Part of a small language model's weights.
Size: 14 layers, width 160.
Architecture: LayerNorm before each block, rotary positions, untied embeddings, normalized queries and keys, attention and MLP in parallel.
Each number is 128 + 32 x the weight over its row's rms, rounded and kept within 0 to 255. Layers, rows and columns count from 0. The size above them is the row's rms in percent of the matrix's.

# layer 4 MLP up, 640x160, rms 0.0874, rows 261-267, columns 0-159
size [ 90 108 103  98 113 121 111]
[[116 143 112  80 152 129  40 155  73 118 149 175  70 130 114  72 140 154 148 101  90 114 158 188 150  76 105 141 119 152 129 114 130 113 110 121 127  88 169  72 130 183  98 139 127 131 139  86 181 164 122 198 107  78 105 159 123 119 164 107 106 188 116 107 142 100 129 103  91 169  90 167 127 108 173 138 138 103  89 115 124 163 136 155 118 139  91 115 113 138 186 169 140 139 152 189 128  85 128 116  43 139  75 139 155 141 132 163 131 149 156 115 125  86 151 134 120 138 144 137  82 155 158  89  85 125 102 170  92 193 112 124  41 137 110 179 121 144  59  94  99 139 108 108 122 151  95 132 108 151 125  86 102 149 123  87 106 164 205 142]
 [127 149 109 120  94 161 168  99 120 178  65 157 132 116 169 137 144 167 150 174 105 164 199 123 131  94 172  58 164 146 124 132 146 167 123  97 154 138 131 127 145 168 178 148 155 155 128 196 107 142 129 161  44 157 125 166 180 167 100 105 163 106  97 174  96 113 112 113 134 135 127 155 173 125  56  89 150 157 122  96 150 106 102 114  81 164 107  99 134 121  67 124 119  83 141  59 115 109 136 151 130 124  88  80 109 189 145 155 124 109  88 133 120 170 139 141 135  95  69 131 105 144 130 123 135 114 188  87 166 143 163  81 115  96 136 159 182 135 180 188 116  84 149 128 143 135  82  71 103 177 135  70 160  86 138  93 128 115 146 121]
 [ 83 130 173 134 130 105 137  88 184 177 159 174  55 164 150 144 137 109  50  98 155 117 114  95  96 113 116 107 202 142 155 112 141  84 137  66 193 110 146 140 141 136 103  83 187 135 116 110 167 123 145 133 137 107  99 104 108 151 146 118 117  56  93  95 111 100 130 171  59 106 142 122 152 166 149 127 159 148 123 159 167 137 160 138 100 120 153 111 148  98 118 104 138 120  44 106  61 130 100 141 138  68 106  95 188 135 170 142 114 165  76 109 157 125 131 123 140  90 105  71 113  63 125 184  85 126 151 141 183 111 108 109 141 105 142 110 180 118 142 115 157 150 153 166 185  83  97 140 143 142 128 132 151 110 198  97 157 113 170 127]
 [123 162 105 158 142 155 155 138 164 121 167 125  21 124  96 146 117 126  66 174  55 112  99 162 151  98 112  90 174  83 152 144  79 167 132 110 144 152 128 102  81 160 134 158 119  96 111 178 155 137 164 160 146 134 137 121 115 171  99 106 129  75  94 130  87 173 119 184 112 137 190 133 152 146 134 112 135 165 107 100 114 156 181 112 132 148  72 142 154 120  41 128  81 175  97 155 109 110  88 136 145 118  51 147 152 120 134 155 116 146 100 130 160 146 119  78 174 117 177 136 137 155 120 178  80  72  95 138 145 130 106 161 130 141 131 106 207 133 106 140  92  97 116 174 112 161 107 120 160 107  80 107 159 101 120  93  76 118  97  74]
 [125 129 160  84 138 157  84 226 148 152  53 163 107  80 110  69  96  88 114 136 148 138 142 164 182 115  84 134  72 160 137 112 137  79 151 178 122 122  98 121  94 124 112 150 112  78 156 188 159  95 167 191 128 171 112 101 130 161 132 108 162 135 170  84 152 115 108 112  70 127 151 126 186 118 103 140 118 109  92 140 108 152 143 175 136 114  95 138 121 122 106 135 144 147 115  70 108  73 129 127 120 155  95 122 153 198  55 118 156 125 104 181 113  71 154 131  75 155  65  86  94 163 110 136 154 166 115 162 126 116 109 156 160  76  96 171 179 123 151 135 146 156 115 101 122 105 116 117 164 146  92 154 129 149 151  97  57 139 118 171]
 [ 88 124 143 112 107 160 136 148 156 162 106 118  97 106 128 152  97 105  56 121 164 176 103 162 163 121  67 103 117  95 179 118 149 119 146 128 114  78 136  65 189 144 158  86 154 137 142  96  93 152  88 179 143 117 170 142 115 160 148 134 164  75 167 160  61 136 123 142 143 151 145  96  86  76 187  63 162 111  93 164  94 140 127  86  87 116 173 113  95 184  92 165 137  74 106 113 151 145 153 106 148 174  98 100 165 150  94 172  97 171  86 156 115 123 111 157 129 108 134 141 136 144  92 155  81 138 117 143  84 180 166 148 113  79 113  85 160 131 123 164 167  88 124 138  97 163 176 121 134 132  99 134 133  97 160 157 200  80  70 154]
 [ 89 193 135 101 196  95  72 103 140 123  93 146 121  63 106 101 105 106 122 125 176 109 192 130 154 126  60  79 129 165 164 108 161 152 140 135 115 111 107 130  96 126 107  52 106 146 144  33 184 139 139 124 175 118  90 114 154 149 187 133 143 185  75 121 130 170 167 103 177  90 149 155 138 103 128  90 132 166 137 114 105 105 120 130 167 109 118 142  85 162 142 175 122 185 120  94 130 116 143 141  97 190 138 112 101 172  99 132  88 114  70 171 132  86  67 114  51 128 119 124 139  98 160 185 173 133 178 137 175 143 142 153 168 153 118 144 100 132 144 151  77 171  96 100 114  94 139 139 147 138 121 134 147 114 158  94 122 158 126 143]]
# layer 4 MLP down (transposed), 640x160, rms 0.0815, rows 261-267, columns 0-159
size [ 90 103 106  99 109 118 108]
[[145 160 124  87  86 132 106 115  86 130 107 196 136 160  78 167 149 127 164  69 128  77 145 140 121  87  98  90 111 102  78 114 165 139 129 117 109 110 141 108 106 119  34 143 176 146 118 112 159 114 114 162 145 111 136 138 198  97 129 196 116 140 167 153 107 114 105 120  97 185 111 159 130 162 159 114  99 134 107  96  87 147 132 181 141 167  99 120 153  93 116 180 179 124 102 155 132 101 151 157  93  88 132 127 159 110 198 189  72 116 140 123 123 131 130 116  96 129 135 135  87 158  15 129  73 177  75 141 116 194 176 166 158 153 126  95 141 192 138  94 170 104 158 127  93 137 149 110 111 161 124 127 119 127 110 147 170 149 105 161]
 [131 168 164 149 103 140 137 136 127 142 108 107 100 180 149 111 159 121 133 175 109 115 172 143 121  78 127  93 145 194 145 173 216 125 131 123 119 138 128 120  89 145 117 147 184 150 128 145 131 128 143 145 113 147 123 130 116 135 129 110 166  55 130 113 129  61  83   0 120 136 133  93 147 157 113 129 152 175 126  91 157 115  94 131 120 130 117 120 112 152  82  86  87  89 182 122  85 159 127 157 157 147 127  93 126 178 117 143 112 134 122 144  72 152 179  76 163 127  84 118 162 150 147  64 161 126 124 143 114  93 116 138  92 164 170 117 160 131  98 116 114  81 148 141 108 101  77  85 101 123 136 149 162 147 165 133 130  83  87 159]
 [132 113 164 108 104 136 116 149 155 119 167 134 182 167 160 134 126 132 110 120 137 194 205 164 132 110  66 135 126 132 122 144 217 142 167  89 127 150 100 103 137 100  85  83 111  84 101 162 131 115 112 136  67  88 121  95 110 125 105 126 109 118 115  89 149 135 151 255 105  99  90 132  90 117 139  86 131 164 154 127 128 144 125  42 119 164 145 107 122 131 101 118  90 102  92 110  98  79 200 177 142 127 117  99 121 145 151 148 149 134 124 125  96 117 146 129 107  94 102 130 144 146 109 167 142 119 125 136 172 155  99  99 118  83 123 135 151  67 136 122 128 149 171 117 139 127 107 144 251 131 147 145 112 197 122 129 166 117 206 113]
 [131  87 105 125 144 158 100 142 136  82 134 125 113 134 154 113 104 137 134 157 116 118 162 114 107 119 110 165 116 140 167 112 206 111 129 202 129 133  97 148 119 129 143 144  89  86 120 119 151  69 125 134 139  95 163  80 121 126  64 137  91 127 134 115 105 113 133 248  70 122 110 101 124 106  95 114 112 157 127  91 105 161 188 106 141 100 135 133 201 119 147 116 111 159 145 141  82  91  99 150 149  99 160 115 172 173 117 114 139 103 131 127 115 192 117 133 182  94 128 170 130 150 204  89 123 125 126 174 145 125 139 102 113 154 148 145 165 129 108 117 100 140 141 159 119  73  74 141 255 157 138  88  90 143 138 137  98 119 161  60]
 [119 120 119 122 123 144  90 149 119 136 142 122 198 112 129  77  95 104 137 113 189 132 129 160 173 132  80 104  97  98 174 112 123  92 144  85 121 159  83 140 124 151 111 123 124 137 154 152 147 128 115 135 120 133 119 126 122 137 137 125 172  55 125  78 152 106  99 255  95 132  98 136  99 129  83 142 117  96 165 124 116 160 110 151 182 128  98 123 103 177 135 130 149 150 147 119 140 156 133 122 162 111  78 131 150 155  80 120  78 127 139 156  90 124 108  95 113 107 113 107 162 164 165 110  72 194 150 115 161 112 147 138 157 132 122 135 243 192  59 113 162 150 143 111 182 134 136  99 238 118 122  89 154 159 122 102  81 145  99 109]
 [133 165 130  99 135 130 162 123 132 121 100 179 106 137 139 105 106 130  60 181 160 103  90 149 123 144  54 180 149 129 162 106 187 110 123  70 112 152 106 112 162 109 199 139 124 152 130 123 154 111  73  95 126  84 129 150 138 130 103 127 150 122 177 168  97 171 142 156 121 130 130 168  82  68 150  86 129  94 142 161 132  61  55 135 141  99  85 132 132 153 104 170 106  61 120 135 116 159 157 130 138 113  63 122 122 202 112 195  82 126  67 117 157 158 105 154  71 145 120 121 147 151 125 135 135 172  97 185 138 161 138 117  83 131  92 138 109 116 101 141 107 111 154 120 111 190 116 124 154 150 125 154  83 147 185 120 165 213  79 162]
 [102 157 122 122 111 109 103 146 148 137 136 143 159 102 138 110  92 118  76  87 162 114 183 200 189  83 130  69 110 142 150  97 162 106 188 178 116 118 129 126 102 144 153  91 141 157 159 104 132 120 128 125 198  87 107  53 165  80 197 137 126 137 123  96 132 211 131 120 144 102 119 143 163 105 147 172 131 162 107 104 137  98 103  25 167  90 120 167 132 156 137 197  99 196  92 125 166 144 131 101 143 165 139 105  53 146 134 128  72  65  96 169 117 133  96 115 120 126 134 156 102  51 149 128 127 151 129 101 144 116 119 149 120 147 164 145  76 121 142 140 109 128 109 100 101  99 106 167  96 142 126 101 175  99 161 132 138 108 181 132]]
# layer 4 MLP gate, 640x160, rms 0.0884, rows 262-267, columns 0-159
size [106  99  99 114 121 112]
[[124  94 125 129 155  49  80 128 125  56 164  80 128 118 109 124  89 101 113  58 137  83 116 118 124 183  61 166 104  91 141 109  93 115 107 150 106 100 142 147 120  97 124  75  83  74 144  91 140  95 142 159 158 108 137  75 114 132 124 189 110 167 129  95 185 212 133 128 122 127 124 140  94 116 195 134 103 127 164 192 118 129 137 158 153  65 143 178 153 123 184 147 148 181 115 150 160  80 122 104 134 147 161 154 118  93 134 139 166 128 178  96 179 144 114 171 100 136 186 138 134 102 165 146  95 125  63 163  84 133 133 172 138 104 128 172  65 104 140  92 122 174 126 119 127 106 146 169 122 110 126 165 119 104 109 119 113 179 167  94]
 [146 179  91 113 142 206 127  70 139 183 139 122 142 107  75 128 192 156 103 132 122  87 106 110 127 122 181 110 103 190  91 149 136  68  73 156  77  66 152 168 123  81 185  98 157 139 120 110 123 132 101 142 146 128 123  89  83 110 130 158 139 116 202 155 114 107   2  90 139 142 133 174 126 110 122 142 131 139 125 105 157 141 120 150 111 114 118 145 163 167 160 120 124  64 143 161 183 178 115 105 148 116 148 169 125 137 139  78 133 104 111 137 110 125  92  88 114 136  88 110  74 114 119 130 116 201 130 137 105 134 138 154 124 121 120 121  66 190 114 166 214 154 122 104 114 148 161  85 137 164 103 173  96 135 116 131 130 137 126 155]
 [202 143 157 118  99 166  89 152 149 121 162  82 168 145  96 161 199 123 122 145 161 193 133  97 152 132 156 153 133 135  93  73 146  82  75 111 108 167 100 135 167 117 104 148 147 114  61 162 147 142 136 122  60 142 139 159 149 157 146 107 148 138 103  59  67  95 125  63 123 148  69 106 140 126 131 136 147 108 133 125 200 144 124 125  93 171 127 196 146 153 142 122 146  79 143 130 153 212  61 140  69 128  58 165  92  97 117 157 116 127 146 124 168 127 136 107 110 139  83 106 120 175 128 124 149 152 115 132 107 116 103 179 116  77 127 141 105 122 165 161 140 179 133  95 128 124 176 169 118 175 139 118 128 132 154 166 138 183  67 137]
 [140 118 201 111 105 127  99 132 155 159  92 138 113  98 114  92  58  93 158 124 195 147 102 151 158 168  49  95  47 160 125 103  90  77 145 171 131 116 135 137  93 149 126 149 114 142 177 148 191 141 103 131 157 136 137 138 142 185 117 127 144 140  82  89 146 134  64  82  90 128 158 148 137 104 137 162 173  78 104 141  93 139 123 150 168 146  79 158  97 133 102  99 139 167 118 134 156 109 118 126 146 129  76 147 129 181  63 118 144 149 126 124  74 103 152  67  29 151  92 121 107 144 162 120 160 180 152 115 136 111 151 154 170 135 140 178 180 160 110 130 156 176 143  61 142 121 135 171 138 150  93 100 136 161  71 106  96 124 117 130]
 [ 90 145 121 108 148  95 171  96 177  82  95 177 155  80  65 152 173 140 148  96  92 144 144 143  92 141  88 181 162  97 145 130 116 147 127 214  88 122  63 170 162 119  75 102 158 151 123 103 182  79 144 155 162 131 140 134 118 175 142 120 131 173  83 113  91 104  81 115 166  93 123  83 165 190  70 113  74 151 102 180 207 133 129 129 127 119 125 102 132 128 109 143 105  79 137  97 147 166 127 110 167 170 145  82 142 161 151  81  91 145 147 127 111  57 117 144 155 140 125 144 118 113 108  87 140 140 171 116 172  58 121 167 139 111  69 159 151 108  81 100 111 150 164 130 110 154 134 131 140 126 100 128 193 123 116 159 102 118 124 173]
 [133 148 101 121  85 194 114 164 113 188 129 105 153 143 108 132  85 160 142 147  92 116 109  86 101 129 175 151 191 196  73 180 109  88 105 129  99 154 134 161  89 135 113 112 165 170 139  98 134 152 169 159 129 184 143  98 116  82 169  80 164  99 193  91 135 118 131 129 138 120 106 113 134 117  91 181 143 109  96 121 167 125  64 116 122  89 127 104 148 132 121  66 112  80 119 175 130 137  55  77 125 116 113 161 190 119 146  48 138  75 113 115 109 148 111 156 166 137 155 115 142 132  92 135 104 183 135 126 134 112 131 145  81 159  93 166 172 166 128  29 135 167 122 153 184 158 144 125 122 142 146 112  73 119 101 157  89  93 119 114]]